Weights of a small transformer language model.
Size: 3 heads of 32 (1 for keys and values), 1.44M parameters.
Each number is 128 + 24 x the weight over its row's rms, rounded and kept within 0 to 255. Layers, rows and columns count from 0. Numbers have three digits each. The size before them is the row's rms in percent of the matrix's.

# layer 6 MLP down, 96x192, rms 0.191, rows 0-95, columns 0-63
098:140093125148104140114122096133119137078153125125066102099112131122131099073113099130166127119119134160140149172148131115117115174124154112101101111136129076115127159132113128115118145118141123
105:139122145155112115195117127082140096133117128117131131136104132072146095130095094121093090139136159148139140163127114077151092127162131136141093130173114106123153177146140085107155173127084151
097:102108127119115116104142153076162146105138142106169128115133133163125117110119133127133094126103107104152136144139105089148136085130145114126144141106161073135085175119123170138061137118130117
099:074146124136124120174107126114135086137115109106136160147170115140144105087157108107081155096125080134147143179132113137168139142140177135094119121119112093172154123169141132142134133101132116
099:088154132154143118126121142082107131116127121178129136145165148084168101128105075118136154132117154149132092132142112169126093102138138126165155099131091135146170148136148127180129160133134147
103:109133086102175135132146119126118151122112132094167110099123142130138113090141098127131135125098131132132159115131135119103100142116164141159117124150107139129172107099145130133182156130145117
102:117105125121088142099130059153113166109132115132165079115122134110156130133117090118132086158181120117099137101156138129086091102102140129141109144150141134091171115139133115101103126148118126
102:127148133152120202119151111140105126142209157135157110149103189162137133108114110113087140167128157115140104126150111151119107144128158112163118112128098113110105143145122128111133104100123153
105:163106130148185170124139105089140117150119130110125135168168127142110136108102126080108099169124083109107142143140164117104126100109102106141096177088159112099090140107109154123094131130147138
101:086162104143082082144089154100122161116149090136101141163139122114107108115150118097103154133101143095090148139156139125139135109118105138134096121133099142165096106145054147089164142127140140
098:113138141143106161162095112133069120135177118140116127111122149088155153170100143126110158144145141127134120131123129131145133136141130093112129150147142156135120172161108095127107125149108141
099:115137145132127140126116089135169113122123179121153140081159096128158115094131150120128120165130132118151163126114140162099142175119113177169088076136092128139126097109120104133125116094126100
095:159139128135152097119112109142126141096197128099119057110147153165098162117170106077114132148134121080075154111130142146132158120148148093124122143132123112087131125136090137095146136162123168
111:095149161108121169111100128127140109142160106095129140117125160104148152131135130136148128151188137079142155093119150105144109079140137117141125102142118139149111128140114113115107119116123145
097:176156118147114148128160139150149138155147125082144123147130134112086123141147145151147127102100134137113094143116145147128136088134110115114118158118107133105149126158100153101111156082147102
103:165131121126125196119129163149131115155109128103153138090103115092134130154150100140155096157132173159148118113096173136095126119148131121120086144099124129136110107149124148147111150075105121
102:142087171121110098123129166162147098158136106145129123086140146127119106127148156156093103140104120156154136122135155113154145105073115103162117151158135122145124154123130120158130153153148131
095:152109107131120110167099141103107154101098128163159143128136105115138119128111152117098131105093120129141115131103142160050101116085128139135120121111176142138123122153127121136174115129130103
107:095144153153128156127121137118125083131144150105092096090158102134160105081074155178123103136118141166163112136138119125144101154116144096133157134130136151133109144082129119128179095121149137
099:110103122141106061143184134173122141136100143142099103111137138132101130172147079175146169129090111172110108128144121155130110151099152158169152093131145162131136122158178112155117134159123132
094:121169127131116093130179155155141143123154144131149145125158126187124104089109150118181098168119125151111182107137073133129131134079145140099155112146102099163104102145090163104127153136160103
105:127132114166141143125108119091119176076114139117146094148164163177202145098117157125159141129120127163109154145137114161109164131117170154114150109109116107133097102134147113142124151125141096
098:122116068111106131152121113145123130113137160101147115158146102159093123128109129149083163121159127104152167151167106160146110131129108127110161161126135101110162142179107129163063145140096127
091:080106123119096137126143102099165157136148112123098132142105154126140143172113146158150142094138151135127132133140122139118132100140147114162139101134117147112141176115065150156138134167108170
102:147163155165156131137095112163131123147125135148179108114147144082129110167132161128119112146115120140103144129084104185099107142159115141146153127140100142119113129152159180114116158143120135
102:139129144136141109092152143025156116169110114131137140118096123142139099147122128121119106143157134181140131125105147120142135150133073167076169106159105074148121115115088126137079126135138115
103:153140142145119113105122159106118109131121165133116108123131111152140123162147121119111126133097095156134166130106119067174147117156129117153113139134125109145134123117151158131096132152151136
101:150151133128163121146183137122092149145099094162152168154137132126127116153114145036129139119116145120113119091130163102123163103084132151133119105106153125152141134137125119128149140147141110
097:105174119158115092140182135142112103130106137137107081101123105126124143115109131154109106142112145111091164144089112148098156112149121160175113140128102166128091142123107151133131120133101134
100:151131146147161122111100109127096149091139154126122143124133088128120115094100131113068162127081122145144146105152185145132123115167163105140098124148106136094113131113144145113131143142107143
093:128128117113099115137132118139110110146135123134124153162110125162130095136145098148118130109137058126159118130138100104166119171102135133113151134125099107183063096138115122110123140119119082
092:185126090138149082149131146146155140165111120144117191138149120138099129073136178160173121128129127115129141172097139138110106122078104173169096136151104127129108111107169162101146104132099126
103:167185157110157149095110126098080147103141108150167097138097147117121115131099150130140153130140111168125131076136142114119143131133108150173114104116159164130126102119090145122117095161158112
110:084072136076117132129142134139165100091140114170132092098085134154166142123123104151108082120119140147137095121136127082134107153143122099080152149092166099098152174135135114147090128181135130
096:112125132107121132131142120132163135092134135125181103199127102107132102136100156137129073112093101124133146100139149131170139118155152114188141119107141099139178136090154129139136180158127139
100:157111153110181096107101121127104156136084139176137135141119071141079099139160138108128163126140115139171153106130173071127140093104093099113137122151149113095169145057127122102112106116130126
096:086101111137133124117156171136117140115164091111096142087169121137117088100102170110126164124146133072134161138144094143135107167124142138113112183157147115130126114085111120134139127165119142
098:128138135123117109140081128083154120138116148142111092146103115137095100103135104135149150147123120146105134153132112137145144112107132147160097129123120133134088125141151182113102146160114138
098:151171104127140106166107109123178105131115128102118145121124140169121118119153170131143103139119152111090113150120106122127068111091151191129129128173116137137119105117151120114125141129086151
095:099080102140125114129153150163136123137117149135126102119094128103147164135140114161150118111126132179137146089140102123155107119098139128097118151153133154080144204116080115108091110118094127
097:110109138143136118129123145084133119119136131168116119123117136138144111161130125157137081159175109128120154123124134126138100156143094169123132151157136114115130151117120114146123115143120083
097:139127122155194107136105114130151110111128163135117093122161155130115129130149141145126155135097127136183148124120136120106126114130126106094131118104105126144092126110117137089101124098105158
097:107118135133107083139127109159126152144148123154127126185133073124127131168152123137115131117116125121148115143126121149096160137119126139129194094100137175153159146142113122139129152116130133
099:110137072090100134113080102097105119129148101109094145171166142146070115111095097092131173113109092138136120135144090125145124120125073107146094106140130100138065103141113172085087128064140120
099:078110105113136109083129136078163178093140111139140109095092126114144161131144096126117122152115151082179149092134105122135159129158145143119118112117131107142096142155130104170095163181143118
099:105064132143070151127171102134197144106113161094129106093150148089161131142122130120118052135145088171118131108147121129133126101162145139139154092167133113146145163128140149126117151157142130
098:143118119142181160132092163155157115124123081147136146150170157117096122118111156080082119164136129132106133119176141102113133111142096129155116177096113141156102121084182137081133150142135152
091:111156121144136155148094056105117099097154170125115158096122152114123153088121157110132132119117121109128135137106091143132124139140130155136065110174122134166096105145156092118150120123135107
102:131110105113119090136180118136140136138101125126122149099168176119139151118086118143140116108126101179122160094144123116149132158117146116093108148129147107138147147118152103146108108130138108
102:104141073113105113186114110165111144133136155087125138105153131121121090122160127133109114136102103131155168113165103146141102125110146121136100154140094101114131147151113160100129185134130122
102:180121143107170116139101121179151133171129131153131121147143112094123129154162177106172145120122107139127222102161158157136115119082136126095107139137147144156115121138124122091182155144130118
096:121141170122167156150129173150095115155167130108121111116125110127106116079150138112180148120101183117109148168119143165126134115147166101139135105150120154109152122139131145144163140127154168
100:107125135157128119142073119108104099131109106120124124133169128167131181127137145127085155109107118134132141120130112132165120109124128121124148116138078138080124164137112111075110114114107147
097:176138157158131146162124166161130108135138122092145170096151123145092099157117090153119151105130135144131140167153124132124107071133121158155166120174123108137151124181119151135119155085135105
093:138108126123135110156124157146092163128118113135146140167065130159125117128101131140118149094098084137155164119117131145090163120134159124163104118106127097086140171142153100170122183159117125
093:157095117140148124113122149092124151082072122143068136156151143166118135121158135123135175098147111121122131146138117126165143109115118130114094146130147110127114129145139108111117127169147108
105:106141135104163165132131128102148092117149114120133117104087135136182155145119147099124117134100148085137141135104101132078136156168137133129117096083094150115143106107118133099101095123162150
112:153134122119140109098140083123107153129125164145137119119138103130132126122144139126167130144116143162114093122128169109143177178116135143079115103145189084090110092125123101134141117082101099
101:110128116080126099121108119107192106108140136100145148126144111147120102106122132085119065150108141121093147145173168151139136124107127127143152084100145092106140131148099071125106122109089110
102:087144181139135131109152124134106119095111110166162135177126095111169146136115169122108155157144165129111110108127137144064169109131173111101111135099106163163136144134096144129140109148115150
106:119150095157110126145132127138082127142145089134112133152164132136124158116088121121084154138148177095091068138150114147117105147119173109142146121105089135105114155133163093144112092097133146
094:140148094098155159109145096129107106175132100107098154087117166133111156091157127139132134133168121135103075111095136131127139183123154133157130124159137161155112151140136145074152124114158108
096:117100109137090211053132132143126125119110123112122136136136134153130103151103054130113127158184135121150109126147143127141143158112110148125140172140147091124111093108150090147112096132109113
103:161096171099089095148131129136078120130127093105145150124111169125092121090174154107122134099130124123157084124143136091144147134156155104161159139153092132080113141131110127107095135180131170
100:136105072132139125149124162148123121141166105134098133101150157177153121110130135151139128146171149128097124186156128134065118165124132130126137183137123150114147156119178138146093154146152139
099:148067111156138181127107181113094125120100114127121170100178110135130117159121124160125179145155123093135075109135154139076121141114103114111158127085094111153117175134110112142088129124156113
097:160136128103138152120143170116145067125118136077115136143114124102158169126141141130169119113139143174099127118132121128145141069101125121109126119113165134136136112122129160111108125148110112
095:142184123093124103126095113105111117131109122127107157087138135144097102126151118115086159146129137127143119141101107110080165161162105144131106118176139108124102120152072092081103102108140089
096:117088117116148129143126144113086149122078122133134113145129130078162132140181131095135175122129120125143147164125133172119147136111136138153142160207136136117117111137092141174183130132150116
099:125118140129146096104140152119105161106098127128161118113138118130154140162130095091097170113139168106117143100137153085137137137128164135181090129168145100161135129163137112140168103177146078
101:144141114137130106155095146112186089093182134152113132126143154151139137126138150109129099113128103113111130152120088172147116129126095125137077133132091122118130158150105137115128117123077146
096:155114074135102111147106140132110157091167105126162112144077124149095162144131124175173182110112116132114088158174116127075102122135158153095122179143131101165115151112135098127155129135133131
104:119149143155156109140139193131138171138119083146149140142139101135126117110078147135134132114118129113119137140095101091108126165109128135161189120103118122162067107097151163134103074150116122
103:136167088129102135125143141135120138147089149118142124138105126110122114113116137161125141124136142112124097082111149095135146143125163102180126178141132118121166142160175129094133103135088100
119:160154121115131130075135153142098123162097125131128109126151142126167140158156102104150154119141128141146144115114120125140147107098106168141125116144120100084128113182125138159122120114128084
097:175100110109100145127145135048129189137160180099135100133118125155124074117158133102118124172124131134119125126139120122148098155147134152111144144130086100151129126141103133114113121149127108
098:114099153114146099121163112139105149152097136124119145114109112120084131162087115138068118095103157154121082170100150150131121141154146142119156135172140132114081123173120123130154156109156131
102:121115143103150086116154122112091149114142148176095076147129109125156094096108141106153129097164113118104148150157118135125097109106142098135141110116123149097134112141136133128132168131112151
105:100116150137118098104153138121145110085092139137100159126114168111113125126163081129165112127146104153123126070135119105145101122120097141112119155155123117213085129136144122131110103113154124
102:132133128147134125130114136104159098127181113123118151170153141120099124049107112138184115162156157149085103112161122123167127103137137103136124132095131120160123125127114144095089114107136169
098:159113116143105128111100123104165136055114115118113110104161131118167064151188102129105118147128114114131113112143141117140128135140117172089152141133089082093157120125118132097128141145095144
103:135146133118134161138123147115127075133118104139103160124117154122115171073091154093129156113157099145159145101123095160132141141115101137104112119120112152116131139075147166109096102123182134
104:132136102167157086128114115129112142099087140186175130124099115130129133134146128156164136100143145131181119106092150127093142145138137151110146121117123119148189107112170112143116104150104102
101:117099120151129116139136145152158123129136105158169121083130136161128101137074106143171102088082162130152129170106122125069128144118163092116102121132183096179108133115148114158127123102149133
103:130154084177101123157150119151115081111142160116097130131138157168093158090159151161123128131107129092093143148149119117153113154153064101130074126154160101117110156156147130123128157116134117
104:161142122112138177137130136149165133155147114103140158155135103147111111119152124094111137093112144091091121101099151126128131123107111113112114101118104110165186130097143152145111114107128120
098:079125107174134152114136125131123138156115141150125109138110089137125118136107081142114135185142127083096111119150122128113101138115113161132136132092147144144138179108133122115127117122094142
100:113114190140156076108111145128139148094138117132123149171118112100127129092176069106133125108123167134105119138097110171114131076149116117081136137108117139115109154166068109108173161114115128
102:160154106152139124164123163144166116115095157153151163116173094120150137133167132146157109171144170133104131099136141141100135104117103127145154169144135175123141118131107116132139096126092127
104:133158120158124133132118130162149134111116141157160121129127161187141167105157089126149121163094177098113148145131094168110133159110118140159117113129075112131088094162152103169099160109142127
104:120167096151113138117132148085061155104157129162106101134129135119123131135125114121120166158111121073102115168151081085133128129128152136127122132141116135126124117170084130147170147146155142
094:128125126095143121108157157114132113135128124156124120122113143119083110167107181139149152113164102184134136133146115112099139128117111096145129126130126159114094152100122157131153129161159117
093:088105180170091139111122185090144104100157147111120143144150135089137084094171080106115147135110135186115129130128111130133120143144122106154143150090131117101136139144136151110128109180111141
098:121136135130125120147121112113134168148133146097108103170116108128099129098123128106126116102146136139102148150134120108099139090073091129152087165157191124115118135121136125132114159095134106
104:114103147134121114093111087097143092148094139126120100092153080146133119124159124125076115172127087107130103146137093127169136129152083142130110142144143121123113122135130137135103169148109114
098:115174124132096133091155066142108114141105123122130108125142120137125101117119099170122127107078160169113163164156140121131128144135169138128122134144170124124160131100103122088174070111133113